config.yaml
n_head: 18
head_dim: 32
activation: "squared_relu"
norm: "rmsnorm"
norm_place: "pre"
norm_eps: 1e-06
positions: "rope"
qk_norm: false
bias: "none"
tie_embeddings: false
extras: ["capped logits"]
schedule: "wsd"
Each number is 200 + 20 x the weight over its row's rms, rounded and kept within 0 to 999. Layers, rows and columns count from 0. The size before them is the row's rms in percent of the matrix's.

# layer 18 attention value, 576x384, rms 0.0545, rows 419-447, columns 320-383
113,197,203,200,192,191,206,217,182,204,188,215,212,166,206,194,210,207,234,206,178,179,227,197,167,186,181,249,194,228,186,199,203,235,201,210,171,179,201,212,208,213,210,199,195,182,189,221,173,172,210,209,206,209,214,208,217,170,177,190,175,192,180,216,219
112,210,169,169,235,206,231,164,217,200,160,169,194,198,180,230,183,196,208,235,204,175,185,211,195,214,203,224,174,200,182,179,219,181,218,182,168,200,187,184,173,221,215,209,223,190,163,196,180,196,191,175,207,227,204,208,196,232,199,161,211,180,190,188,204
112,196,217,234,218,187,184,188,159,201,164,188,180,227,203,212,231,229,177,235,215,201,182,212,224,186,205,210,182,174,216,201,216,190,253,190,211,198,206,213,207,196,209,200,202,213,179,236,170,216,217,204,207,176,220,193,210,167,172,220,231,217,222,178,199
114,209,175,176,192,196,192,177,218,189,197,223,205,179,185,171,159,187,197,217,213,188,182,176,208,187,197,203,193,210,204,187,169,264,180,219,193,225,230,235,214,201,217,155,168,210,191,211,195,175,204,204,217,197,231,183,221,168,199,206,214,197,215,232,222
111,209,201,205,211,207,183,176,199,235,229,181,203,195,195,201,214,229,171,187,193,228,220,196,231,206,166,176,233,215,192,183,215,196,197,180,186,190,182,247,181,225,179,219,229,208,220,200,172,180,188,158,202,223,212,201,152,188,180,221,200,176,212,194,220
119,188,182,213,196,215,223,199,171,213,197,224,206,195,252,178,201,196,219,219,204,182,211,203,189,179,223,162,215,184,232,196,237,184,167,205,205,193,201,209,169,170,200,195,191,214,208,206,248,206,203,218,211,234,206,191,198,218,193,236,235,200,227,160,208
117,187,214,216,206,204,192,211,221,224,212,184,174,193,207,194,193,189,221,166,183,186,173,218,200,153,184,188,202,172,181,234,223,173,211,189,182,211,214,187,251,239,198,209,235,204,234,158,207,213,225,213,201,212,159,188,200,188,195,183,205,214,171,186,194
110,200,217,225,230,208,241,231,177,162,156,212,191,217,204,178,226,211,189,228,196,188,182,210,183,190,201,199,195,235,181,212,200,209,230,209,203,206,214,188,180,175,153,218,211,226,161,200,239,220,174,174,208,176,213,185,204,229,165,220,204,208,183,179,204
111,194,192,174,236,200,196,208,185,200,153,166,179,176,188,168,206,181,243,223,189,178,191,210,194,207,196,199,199,199,202,148,202,228,197,207,185,220,192,210,215,184,197,195,218,153,192,204,216,212,211,175,189,216,184,211,197,177,192,239,184,189,193,192,218
114,211,197,197,214,202,187,210,167,205,222,178,205,220,206,209,192,263,194,219,156,178,208,223,166,192,204,214,197,180,201,206,201,147,210,197,193,208,212,208,233,196,215,174,226,207,191,198,213,150,199,204,161,204,216,220,195,236,197,208,198,163,184,212,210
118,198,154,178,259,209,194,199,190,188,190,251,194,206,185,223,179,190,185,231,140,196,209,197,172,205,198,195,190,219,201,215,186,261,181,213,234,212,196,226,205,199,208,183,228,186,177,206,208,195,196,205,215,204,200,227,212,221,185,184,188,204,213,184,203
109,173,173,176,203,173,184,205,217,163,209,164,175,220,191,200,223,191,167,208,172,177,176,215,188,191,183,224,193,184,170,223,189,192,203,219,201,222,185,199,196,183,186,194,195,207,191,219,169,163,195,179,242,207,167,230,205,167,176,192,205,166,165,265,182
110,203,212,210,192,200,181,179,180,223,193,226,214,195,195,207,167,184,183,241,186,197,156,203,197,224,235,255,195,201,206,178,207,213,225,206,185,222,222,182,216,250,209,157,195,185,229,201,206,221,220,178,211,192,230,202,203,208,208,199,179,187,197,228,236
112,170,197,193,199,218,212,218,164,197,172,179,194,201,180,164,189,173,195,187,206,197,196,196,184,159,218,159,205,207,223,189,196,157,209,165,208,210,195,170,197,210,192,200,186,175,190,189,194,232,159,201,190,203,162,168,206,205,178,224,206,233,182,202,190
120,183,204,211,218,224,237,204,210,207,204,179,201,230,218,179,167,181,229,242,177,215,189,199,201,182,210,184,199,187,173,220,207,191,176,220,218,205,178,141,173,203,188,226,190,171,174,211,220,208,214,185,170,199,179,178,192,216,189,215,244,213,205,198,240
115,178,191,217,149,190,202,243,237,211,191,176,192,197,232,175,201,187,208,180,189,200,174,178,227,165,201,192,208,176,216,164,214,236,181,187,221,216,197,194,179,204,244,175,184,176,204,208,230,208,214,197,184,173,196,193,193,215,194,217,213,225,227,213,210
111,191,168,208,194,208,217,214,204,208,196,180,214,165,194,196,184,210,172,205,222,205,237,177,241,193,185,212,190,210,235,182,154,195,206,203,201,202,210,178,190,230,207,209,169,227,156,213,199,218,208,154,204,175,207,214,214,206,243,172,217,226,206,148,190
114,186,175,240,183,195,201,199,197,202,210,185,205,218,163,199,251,204,234,193,205,187,183,196,211,179,202,226,195,177,204,206,187,181,210,192,207,196,196,220,189,234,213,227,159,201,230,188,187,210,246,189,169,180,167,238,216,178,201,231,160,198,215,202,194
106,177,219,240,196,202,185,190,209,213,199,171,208,184,179,184,210,197,192,201,210,194,219,183,180,230,189,199,186,198,170,202,199,181,249,173,186,166,199,185,196,204,199,224,191,200,188,199,208,214,180,210,180,217,205,150,193,198,185,214,182,227,221,198,210
114,204,201,163,247,157,200,175,201,157,213,168,206,246,172,183,226,211,208,182,228,199,225,210,222,219,190,199,190,203,184,176,196,139,190,192,189,221,177,181,230,203,196,236,191,187,177,197,169,190,182,191,222,202,176,239,198,211,199,154,216,192,197,226,177
106,211,200,189,214,186,202,214,149,223,204,182,197,220,184,207,198,223,217,217,264,171,216,213,192,231,205,227,209,195,188,193,199,210,193,192,181,170,205,179,218,212,203,191,176,226,176,144,200,187,210,187,196,196,206,181,196,197,203,195,151,214,175,232,197
111,199,230,205,207,252,211,180,185,199,205,202,219,236,196,188,181,187,180,182,249,218,159,173,213,210,211,183,190,188,194,223,219,187,185,204,201,212,196,171,232,233,180,177,209,177,195,176,189,215,184,218,169,188,151,198,183,232,208,171,184,201,233,230,227
118,224,202,210,211,206,215,210,179,192,205,217,179,193,191,211,204,232,191,229,179,169,233,192,178,188,178,172,191,226,153,237,216,201,177,173,204,210,199,209,214,181,209,184,187,184,207,202,198,189,161,210,229,221,206,154,271,212,235,215,208,201,205,220,238
105,160,196,202,234,188,190,207,216,239,205,184,193,181,201,174,204,224,205,222,214,181,193,219,192,165,196,210,192,218,163,179,160,230,206,229,169,214,227,222,208,195,204,175,236,163,197,191,183,195,187,199,189,181,209,191,211,201,219,217,191,184,212,194,192
114,162,171,209,178,211,212,186,229,187,201,191,222,211,236,195,192,176,185,199,179,163,194,189,204,202,204,231,211,236,197,199,206,221,206,179,179,231,217,185,197,235,198,193,212,237,202,198,223,263,165,164,200,212,172,186,216,180,226,208,206,235,164,234,223
105,199,222,242,221,177,182,197,190,215,195,180,176,172,215,183,213,179,217,236,213,211,182,237,183,208,237,179,218,178,211,189,170,215,203,203,220,241,147,188,181,190,203,216,212,199,209,193,178,216,192,227,176,202,194,193,217,197,172,194,236,241,219,209,230
111,208,180,180,198,213,197,188,212,188,195,178,211,241,210,191,197,219,216,189,209,201,219,224,151,205,191,169,204,215,212,181,191,214,179,213,166,241,206,220,190,182,203,210,191,224,184,202,183,172,228,187,221,186,205,199,187,202,199,170,183,194,214,173,189
108,226,194,184,216,196,210,194,182,194,219,182,176,221,173,202,202,204,190,219,175,202,233,224,195,207,187,226,188,154,228,169,188,168,224,187,233,170,196,183,204,178,177,204,168,189,230,191,190,205,233,232,203,166,200,212,168,211,175,203,248,203,234,180,224
112,202,166,200,212,211,186,208,193,177,204,203,230,205,238,195,188,164,218,202,168,190,190,223,193,211,198,184,173,215,241,186,175,181,234,193,232,183,216,175,227,218,165,215,208,214,155,217,226,209,152,209,233,219,241,177,184,157,206,170,206,217,199,219,207
# layer 18 attention output (transposed), 576x384, rms 0.184, rows 419-447, columns 320-383
113,157,205,213,212,206,223,218,178,247,221,225,228,217,191,231,207,205,193,178,212,222,189,186,182,206,197,211,198,154,209,203,213,151,190,215,228,207,194,156,210,165,215,143,197,211,193,201,234,208,214,213,237,227,164,195,186,218,204,206,215,233,185,209,219
115,184,212,186,178,245,160,186,187,210,208,224,218,202,238,209,194,178,197,203,188,201,203,170,210,183,200,180,190,206,198,190,214,238,154,189,216,214,206,241,232,227,237,175,199,204,188,216,181,179,218,190,202,174,194,220,200,183,186,209,186,188,188,195,196
117,174,225,186,194,205,202,227,207,166,212,199,250,233,234,192,182,199,243,222,173,222,217,171,192,177,210,190,202,206,178,163,169,196,189,194,176,207,188,215,178,213,230,206,190,194,185,195,227,199,235,204,230,198,207,211,190,216,216,222,198,180,183,189,207
114,178,172,230,154,203,231,197,193,213,197,212,192,186,215,225,231,215,202,206,232,205,175,183,198,213,197,212,204,225,217,226,222,179,223,244,187,177,197,194,186,197,226,223,192,203,212,213,206,186,196,198,180,213,204,219,219,211,222,170,169,221,173,184,185
115,216,185,203,201,197,201,204,236,177,150,207,161,218,177,213,182,200,193,215,207,201,195,218,175,177,191,248,202,209,178,229,170,211,167,209,188,217,191,212,211,175,200,204,200,216,185,215,198,217,222,221,195,193,184,201,212,190,213,220,175,229,217,184,214
122,202,196,172,206,195,208,215,196,170,229,196,204,217,168,211,194,202,201,213,189,268,206,203,239,234,208,233,178,192,180,219,214,190,192,191,206,211,184,216,235,186,195,212,183,183,179,199,195,191,202,204,223,196,190,152,161,172,202,185,215,197,214,154,159
120,200,200,205,213,193,175,208,155,224,209,205,216,183,225,172,181,186,198,211,207,202,199,194,220,202,196,178,212,207,204,198,225,216,184,190,188,186,212,198,192,202,188,209,214,199,193,179,194,211,193,207,205,224,197,203,207,192,215,183,208,195,204,188,183
118,213,190,192,178,201,186,194,196,205,198,202,190,164,196,198,175,232,221,200,196,214,183,183,232,221,182,186,191,146,181,194,158,206,197,187,213,211,180,202,201,179,194,232,212,207,192,195,162,200,201,171,197,195,231,174,163,218,229,211,203,186,220,238,195
112,189,199,209,206,210,207,190,197,195,198,214,206,217,198,232,200,198,193,197,205,220,223,200,244,230,188,211,188,204,228,209,210,206,213,233,214,176,188,191,200,201,203,231,215,204,161,215,185,224,213,225,203,202,206,216,189,232,177,191,177,216,198,186,205
118,176,196,191,185,226,176,196,237,201,189,210,170,200,207,191,220,195,175,198,218,233,209,197,203,206,235,187,207,212,205,257,204,206,225,207,207,186,171,206,178,200,193,208,169,239,192,189,210,218,186,229,218,231,193,212,216,196,192,201,203,206,207,215,167
118,166,213,211,214,197,210,194,193,179,243,214,183,187,212,215,196,221,171,243,220,181,236,204,243,192,193,224,185,197,181,222,208,179,199,218,204,211,208,202,199,178,198,171,203,172,195,213,193,197,182,198,197,228,160,211,230,194,184,214,202,197,228,175,198
113,208,211,217,204,233,183,199,186,201,205,200,220,170,172,203,206,210,187,207,183,203,166,207,183,201,234,200,183,219,210,171,232,196,231,218,192,228,242,174,223,215,214,232,194,205,191,188,190,223,217,173,173,186,214,214,195,244,239,189,179,182,184,193,199
118,208,194,216,197,208,200,207,191,170,191,193,213,220,195,201,196,173,167,205,216,194,178,207,211,144,166,214,232,206,211,219,162,192,192,213,215,195,157,200,202,181,191,195,185,216,208,254,183,180,170,183,216,191,181,184,208,181,237,203,221,193,186,203,190
113,169,197,196,226,217,175,214,209,191,167,208,209,201,181,185,182,213,176,222,194,217,224,232,214,183,219,194,175,221,185,213,233,248,175,203,186,209,184,178,188,190,195,194,222,240,219,184,204,232,235,184,201,216,216,159,180,192,203,184,216,220,187,201,200
124,208,205,203,213,176,167,209,177,229,215,188,206,183,204,175,211,203,189,195,195,178,187,176,221,204,190,218,175,179,201,201,206,241,241,199,181,185,226,227,226,199,207,238,234,216,188,203,195,213,195,167,163,201,213,210,198,224,199,196,212,191,231,198,187
116,207,188,174,206,210,174,171,189,245,231,171,220,204,138,169,232,212,217,178,230,231,226,194,213,191,192,214,194,208,205,213,209,218,187,190,157,174,206,201,221,213,209,197,189,216,207,219,191,182,231,204,189,172,160,217,209,181,207,229,222,194,189,206,176
117,215,215,198,192,183,194,190,255,188,220,182,221,208,221,221,195,171,188,219,219,214,175,201,175,196,165,209,175,211,199,191,194,222,185,210,192,198,200,205,205,218,210,208,212,202,166,181,179,166,194,166,199,210,163,207,212,179,205,188,186,210,224,215,226
120,229,216,175,189,203,230,181,187,219,195,229,241,186,197,181,177,211,159,194,196,249,194,222,192,203,199,240,188,226,142,184,213,189,201,228,184,221,223,207,185,205,211,179,226,203,173,205,195,215,193,186,232,204,194,207,200,216,208,205,237,202,235,201,141
108,213,228,190,223,188,219,201,183,165,211,210,197,201,226,194,168,186,202,186,206,202,177,234,190,181,222,210,174,199,247,194,190,209,184,200,174,221,227,209,233,240,214,213,205,203,229,214,210,207,220,220,191,197,167,176,181,208,218,174,237,222,194,229,169
114,212,193,182,166,211,183,196,204,201,226,204,207,167,202,209,184,216,204,215,170,186,200,208,202,200,194,199,220,196,189,183,223,196,162,189,205,208,246,218,191,214,218,224,180,208,220,185,186,220,195,192,195,156,236,199,175,216,195,219,166,216,193,179,231
117,172,161,189,223,218,221,185,193,167,191,186,221,219,217,240,193,211,198,196,176,191,204,182,208,194,181,173,227,217,205,200,196,235,204,200,194,211,209,182,171,216,216,161,211,188,239,218,192,204,203,187,179,234,162,197,170,163,228,198,206,222,212,203,226
117,216,213,180,200,228,168,207,220,229,184,207,193,205,188,180,193,171,229,190,157,223,228,205,194,237,202,240,227,203,205,197,199,223,205,198,166,169,209,204,170,209,219,198,202,234,198,214,212,216,202,181,218,218,240,175,218,178,196,210,181,208,210,195,163
120,154,186,219,179,184,201,227,178,206,182,237,199,194,204,194,198,218,171,216,222,172,178,199,237,186,185,210,226,167,211,181,227,197,223,239,192,235,181,175,153,191,234,185,207,175,213,217,196,192,215,206,217,191,193,239,189,235,201,193,207,183,166,215,186
111,221,241,213,198,223,185,202,162,177,185,207,230,199,239,218,225,207,183,192,208,186,237,229,200,183,189,179,206,226,188,157,200,171,216,165,195,195,180,199,200,220,200,212,207,165,175,185,199,228,245,221,182,223,188,191,200,189,230,185,217,210,183,197,210
116,241,241,197,228,206,188,216,206,216,186,223,186,169,178,217,194,219,227,229,166,202,214,208,189,212,179,177,179,195,219,207,180,163,191,235,203,197,192,180,221,183,206,240,200,178,242,209,170,178,244,212,233,175,205,178,170,206,183,177,212,205,202,220,196
108,198,189,197,206,146,205,222,216,226,205,162,237,217,202,168,205,231,207,203,183,172,215,200,240,197,217,216,179,231,221,160,207,222,202,201,186,193,213,225,210,202,191,199,211,211,178,223,227,183,221,222,208,196,220,190,201,259,192,177,205,174,173,186,198
113,200,204,207,215,214,212,242,221,208,209,216,222,175,191,198,239,208,205,220,185,185,176,197,223,210,208,208,210,228,211,201,172,216,201,192,194,179,212,214,177,173,210,219,217,232,201,179,174,198,183,220,207,213,220,182,182,210,198,201,218,173,197,200,215
113,199,247,157,213,198,201,196,189,224,208,181,224,199,231,228,178,189,189,195,183,208,202,227,197,186,195,221,177,234,189,202,186,189,236,202,194,207,205,238,216,207,203,173,248,219,184,210,198,197,162,190,185,218,192,176,215,216,210,228,167,202,176,193,198
111,206,233,201,191,201,167,209,161,243,184,206,198,210,164,196,222,230,207,213,222,177,184,200,205,223,186,205,195,195,199,164,188,228,183,206,199,206,142,187,184,210,232,207,191,203,203,231,185,242,208,226,194,172,190,187,221,195,187,171,177,213,188,205,182
# layer 18 attention query, 576x384, rms 0.048, rows 448-473, columns 320-383
114,216,197,198,210,226,208,188,202,212,182,190,180,159,228,208,204,194,204,174,185,206,206,165,220,224,226,206,184,184,213,219,192,207,194,181,170,217,186,194,219,183,209,205,187,206,179,196,213,197,200,161,201,199,213,172,199,180,203,211,194,206,194,213,217
110,217,219,183,186,213,175,182,210,209,217,190,173,221,188,213,216,198,190,201,210,193,156,203,194,203,212,203,213,138,212,211,199,193,218,206,178,214,211,204,175,194,180,192,184,198,205,164,184,223,194,178,224,184,198,190,212,178,235,191,218,235,212,193,239
108,208,216,184,177,203,205,208,244,239,212,199,163,204,187,224,198,210,202,164,213,204,199,184,189,206,211,191,205,178,197,197,198,214,209,158,170,232,212,171,181,210,230,208,180,206,174,179,182,233,220,156,227,190,188,172,191,219,207,220,195,170,210,201,228
107,209,172,210,209,217,185,187,179,233,191,190,213,210,212,205,167,188,207,186,194,218,200,187,190,175,201,198,225,168,190,187,206,167,228,178,166,244,183,185,183,226,236,185,181,196,223,198,217,179,213,185,183,193,211,159,204,194,171,207,193,206,213,182,193
106,196,191,185,178,195,228,186,231,166,224,196,202,176,177,232,237,220,191,191,165,208,202,210,227,275,188,190,186,206,209,199,225,176,197,189,199,253,207,201,202,215,175,194,179,194,194,207,219,225,217,193,225,221,186,202,192,220,182,237,205,192,177,196,156
109,185,211,174,205,202,153,234,211,187,196,209,228,192,188,220,190,204,184,199,185,178,191,176,181,208,191,160,204,203,190,230,190,201,226,199,197,227,248,200,189,228,226,192,178,205,205,167,222,252,192,183,199,192,182,168,208,206,208,201,205,197,175,184,209
112,228,185,185,199,190,168,195,215,206,169,176,194,202,210,186,188,205,204,219,228,195,224,182,188,187,172,197,212,205,173,206,209,217,204,169,200,174,194,180,194,147,199,185,211,185,230,217,157,205,247,190,192,200,218,163,219,210,189,227,188,210,179,215,212
109,192,204,204,198,227,196,186,216,175,217,224,255,232,216,209,178,193,215,216,181,208,204,200,203,179,224,211,214,195,193,218,194,222,189,173,180,205,214,191,193,229,203,171,206,215,204,201,193,219,184,222,220,211,204,218,184,207,204,189,202,254,241,205,216
109,203,187,201,175,189,223,177,182,219,145,214,202,165,171,179,182,179,199,205,187,200,195,227,175,174,180,201,214,197,179,190,206,153,191,211,197,232,200,196,198,185,204,171,215,209,207,196,192,201,220,220,196,226,205,241,230,218,221,188,201,244,185,171,166
117,185,186,195,183,218,223,179,224,210,168,189,170,200,230,195,203,209,178,232,226,203,181,229,212,253,180,213,199,196,180,220,204,173,197,191,177,224,198,198,201,187,197,207,160,172,218,197,188,212,209,189,225,185,227,188,192,209,213,236,180,207,221,232,198
100,164,212,214,216,161,212,200,175,214,209,222,229,188,193,192,169,214,183,178,229,212,177,203,176,186,198,214,206,183,199,206,236,178,237,217,191,182,212,213,232,200,216,212,185,193,183,180,220,197,198,213,208,212,210,185,215,231,213,179,187,203,228,175,225
104,179,229,201,220,226,171,172,201,220,167,181,208,194,222,210,207,228,198,219,204,181,194,190,177,248,210,231,214,175,178,233,211,165,206,202,224,206,186,204,203,185,199,202,142,210,190,184,181,230,226,191,172,194,195,199,200,201,217,237,234,220,209,196,252
102,188,231,223,196,208,199,206,207,171,189,156,253,194,192,174,203,165,221,190,196,204,191,243,193,172,189,200,199,196,206,200,184,205,178,228,221,176,191,221,185,207,193,183,223,193,204,232,185,209,209,239,227,206,216,207,212,208,184,186,205,219,198,199,164
094,135,217,233,243,209,191,173,197,194,219,187,204,171,191,190,167,184,206,236,206,173,204,209,207,212,180,209,220,208,186,198,199,186,190,182,203,180,171,222,188,200,186,227,213,172,195,185,180,202,185,226,191,217,186,208,189,209,195,214,199,200,221,203,176
116,214,207,194,203,191,218,198,195,204,206,228,195,173,179,203,204,176,166,188,183,198,193,200,196,213,227,178,214,213,176,178,198,190,171,169,180,203,203,173,191,220,195,238,183,197,223,215,184,192,235,169,175,181,201,174,219,149,195,201,164,211,215,183,180
109,206,200,221,203,215,178,206,156,160,195,234,208,177,194,184,221,205,218,158,201,219,199,244,176,184,193,182,187,134,185,156,196,176,188,198,203,163,207,198,194,220,219,222,201,190,222,170,190,204,191,197,156,206,197,228,223,201,239,202,210,202,217,210,176
108,178,196,218,220,146,187,209,203,175,217,230,202,205,195,238,182,208,201,201,217,205,235,227,184,170,205,226,196,188,184,219,212,203,207,213,209,189,212,215,209,198,214,181,220,213,193,237,234,217,211,184,200,211,195,232,194,196,203,162,206,184,190,163,182
107,229,183,191,208,214,200,213,195,227,196,190,185,218,195,235,242,192,223,193,167,229,236,221,194,164,186,200,196,179,195,193,186,177,187,232,176,196,143,202,201,202,190,193,215,229,220,235,165,211,199,232,196,214,180,200,210,206,159,193,219,204,243,200,200
111,203,193,172,192,202,234,237,199,188,202,249,199,227,209,177,219,213,196,203,205,213,208,186,223,219,218,207,203,203,204,212,198,212,196,204,178,215,212,181,170,192,164,189,194,235,196,180,197,215,210,171,216,182,221,169,217,239,193,140,194,207,168,200,230
113,212,192,228,219,203,172,190,195,209,172,211,217,183,200,147,218,197,202,215,243,175,216,191,160,209,181,235,195,189,204,214,227,216,228,195,219,188,197,204,205,191,211,182,206,179,210,206,183,210,211,208,199,208,201,167,162,236,222,224,237,203,202,183,196
113,159,208,201,151,209,165,173,196,179,199,201,194,225,252,219,216,173,144,178,190,195,182,177,167,200,190,194,214,207,160,215,166,201,202,220,194,188,208,192,213,208,231,176,215,223,176,216,193,205,220,204,168,247,239,256,176,209,209,194,221,203,201,224,177
105,230,190,190,189,221,184,168,194,167,170,206,211,228,220,182,189,251,202,206,186,170,192,198,199,228,175,176,207,214,214,202,208,173,187,190,225,190,221,205,205,159,207,203,175,222,192,207,192,193,213,223,214,200,217,190,195,212,199,244,199,220,184,167,183
107,205,232,197,186,212,199,172,234,243,187,210,219,216,175,214,202,166,194,215,165,210,223,209,188,180,179,172,211,178,163,194,171,182,182,200,186,198,175,195,210,207,217,202,204,211,247,221,207,226,185,233,203,212,211,173,184,239,192,182,242,207,207,188,203
114,209,195,175,195,217,210,188,214,175,234,188,174,219,174,203,208,213,194,200,182,209,181,210,218,159,195,169,170,226,218,182,202,197,167,197,223,229,240,197,221,213,203,223,208,199,183,188,193,176,191,185,192,203,218,211,216,188,205,228,202,201,201,192,185
109,188,191,221,202,236,194,207,201,229,213,227,190,199,212,185,173,203,215,191,211,182,157,220,152,182,225,228,216,190,169,146,211,173,193,187,180,181,180,235,180,232,225,192,200,190,195,190,221,240,196,208,210,226,203,227,216,193,226,173,190,198,205,194,210
108,218,219,193,202,275,200,186,193,223,196,201,223,206,189,204,236,190,179,193,184,184,204,176,226,194,166,216,213,232,204,242,191,193,206,196,198,212,173,199,189,193,209,161,182,226,197,181,186,197,184,217,187,207,185,233,193,238,179,205,199,196,169,227,194
# layer 18 attention key, 576x384, rms 0.0485, rows 448-472, columns 320-383
109,214,214,186,210,186,199,210,200,193,230,227,224,144,216,220,226,210,145,186,195,214,200,211,215,183,235,184,196,222,183,233,183,204,193,205,182,183,230,155,202,205,214,177,168,181,222,181,187,252,222,199,230,186,203,208,169,167,195,181,213,210,217,207,238
107,222,203,177,195,223,195,197,189,213,243,198,216,176,202,155,218,202,236,187,207,186,189,187,230,190,239,237,200,186,220,217,182,215,229,191,225,180,202,221,180,211,220,152,181,225,180,179,203,232,201,176,217,180,191,166,168,168,203,182,214,218,189,174,199
099,205,178,189,205,229,189,201,191,189,227,202,208,207,186,150,197,181,213,161,199,201,221,179,208,212,222,173,230,219,214,202,187,234,240,207,192,220,217,203,167,228,228,163,196,215,255,169,229,203,203,189,185,237,225,204,172,199,236,207,222,212,151,205,214
100,221,191,214,187,206,195,203,197,221,209,204,168,217,170,181,192,188,207,194,213,207,185,174,188,204,159,179,187,193,178,192,201,207,235,198,176,235,244,201,177,233,227,148,191,210,225,176,172,194,161,204,222,228,180,199,191,182,209,208,230,207,175,209,202
109,223,213,180,181,201,188,166,196,187,193,204,165,189,195,197,221,214,171,225,213,209,203,193,207,182,196,194,228,210,230,200,171,184,190,195,197,215,189,183,191,202,185,196,192,207,180,249,180,186,214,210,211,175,207,216,261,199,189,222,183,225,223,158,204
082,187,169,156,176,186,230,210,226,213,191,189,214,214,198,197,203,195,228,192,221,207,231,230,213,181,208,185,254,227,199,260,186,210,200,207,221,197,203,233,214,194,200,202,210,212,162,190,180,201,194,199,228,175,178,168,190,208,194,216,207,177,207,173,212
113,200,232,202,164,225,203,209,214,206,186,204,202,200,213,232,217,172,184,218,168,179,193,204,170,185,186,215,212,216,227,218,205,225,215,210,204,192,161,147,150,216,204,228,214,167,183,183,238,203,208,227,182,203,203,216,193,193,215,215,188,225,168,220,200
114,208,175,206,222,208,162,188,185,195,248,196,219,213,192,186,165,192,208,209,222,222,186,181,211,213,192,216,191,204,198,170,209,201,189,218,230,190,210,210,193,237,203,133,203,209,175,187,215,229,220,204,198,140,181,176,170,215,181,200,217,208,199,216,195
106,217,182,179,191,234,211,201,214,204,196,184,200,232,223,223,168,207,192,216,217,215,188,155,215,212,216,209,228,189,223,227,181,206,182,218,195,175,171,195,189,210,236,229,175,171,194,201,196,244,209,202,186,230,250,174,173,215,211,206,196,201,216,203,209
107,225,210,190,208,254,178,167,201,179,210,172,173,182,226,181,234,159,178,225,200,202,168,209,235,197,183,218,191,221,247,202,164,210,212,216,198,232,202,209,198,242,203,156,195,231,219,198,232,223,196,173,205,203,179,196,189,202,203,205,200,212,166,188,198
100,233,204,202,219,229,182,224,199,233,203,161,193,227,249,227,204,190,186,200,214,191,180,205,207,205,193,247,179,205,195,195,190,217,220,187,217,185,180,190,201,190,167,220,197,227,222,214,154,195,216,216,186,213,209,219,198,206,190,200,185,218,210,210,189
100,217,176,191,175,202,209,172,215,191,202,192,216,227,212,194,257,185,223,199,187,191,189,167,208,182,183,173,217,201,180,196,190,166,207,217,201,194,209,210,254,173,150,232,205,210,185,221,228,169,149,213,221,184,204,218,182,240,191,208,181,213,232,208,240
098,221,233,186,204,197,217,209,227,208,212,222,212,172,177,202,225,215,194,163,223,213,225,227,176,200,169,179,195,188,210,189,227,165,200,205,241,168,189,225,202,194,189,205,184,219,206,220,185,219,190,229,185,189,208,189,228,177,187,181,194,176,200,215,220
121,170,178,189,231,217,202,175,223,194,193,218,210,186,207,198,174,209,218,193,226,211,212,225,198,203,229,212,230,227,214,167,192,191,170,190,229,188,178,204,195,186,180,179,248,220,190,195,226,208,203,220,172,182,189,228,207,204,211,174,190,201,249,199,192
111,194,184,174,211,209,186,187,201,187,187,182,163,188,171,180,175,186,223,154,224,207,228,217,219,244,216,201,148,216,176,187,188,205,197,184,198,221,214,199,200,187,180,177,199,202,182,216,228,176,218,200,174,192,190,178,207,165,211,206,213,195,197,205,246
111,209,219,225,223,166,183,231,227,218,218,185,164,209,211,188,194,193,190,205,188,180,200,197,220,208,198,184,175,181,172,180,206,187,215,170,181,173,218,214,186,207,207,165,228,226,193,168,170,209,185,210,187,182,175,209,175,225,211,215,230,173,224,243,205
107,216,223,264,177,208,222,192,179,180,198,173,181,165,195,227,183,211,190,207,206,191,214,217,197,171,144,177,202,203,170,211,223,200,208,203,203,206,226,179,199,190,178,218,189,201,213,236,201,198,208,195,186,189,218,240,211,208,221,197,215,203,170,216,161
108,205,201,228,212,212,183,203,210,159,226,212,189,219,183,226,214,185,219,205,205,215,215,195,200,195,177,222,219,215,175,208,164,194,222,211,207,200,172,221,238,186,202,216,189,200,217,210,219,199,159,234,203,178,221,170,209,228,202,207,177,179,206,212,220
107,196,226,190,216,182,272,228,227,181,196,216,221,213,217,209,200,184,206,201,168,206,260,201,163,201,194,184,186,209,225,227,214,219,222,197,156,229,208,211,217,201,187,240,169,197,210,243,206,199,216,241,206,189,180,189,247,187,188,200,170,231,192,209,178
114,168,188,199,205,202,225,195,198,192,195,171,217,193,219,185,198,176,208,156,214,225,203,133,212,156,172,194,207,217,193,162,213,210,206,186,215,175,202,234,203,209,193,236,189,199,188,180,196,183,234,191,233,226,170,204,207,238,201,211,210,185,206,187,192
112,194,198,203,174,220,189,194,211,193,196,185,216,180,201,200,207,193,211,206,174,203,194,182,230,176,215,170,184,225,195,168,200,186,190,195,194,190,218,244,219,190,219,186,198,183,193,219,212,228,242,196,225,186,209,215,181,197,200,192,217,199,225,197,208
106,233,196,187,187,199,217,188,207,190,198,177,189,200,182,160,194,191,164,181,181,177,190,182,226,218,194,184,178,200,210,208,189,177,197,258,256,169,216,180,170,173,195,177,200,221,176,166,206,181,173,213,172,208,198,210,196,211,208,191,223,225,160,193,206
107,206,182,202,207,201,199,210,203,219,203,171,204,194,190,248,197,173,226,163,207,215,202,171,180,168,192,198,228,186,194,200,194,200,190,233,184,187,235,233,217,218,227,192,158,209,190,206,204,183,208,228,179,231,236,216,211,214,183,197,216,168,205,195,193
110,212,184,205,215,197,189,235,208,206,213,209,137,192,208,206,212,217,193,186,208,209,164,216,207,219,200,205,220,229,195,194,188,218,194,196,205,230,219,208,191,199,239,173,214,201,188,203,178,172,201,169,202,205,216,209,205,183,203,226,189,171,193,187,201
113,196,200,205,185,188,176,212,205,212,196,221,168,213,204,200,183,208,240,220,236,229,210,196,195,206,219,215,201,207,207,158,219,181,203,167,178,231,196,202,204,193,198,175,212,167,223,214,192,216,202,210,217,220,196,195,185,223,209,178,224,186,224,212,234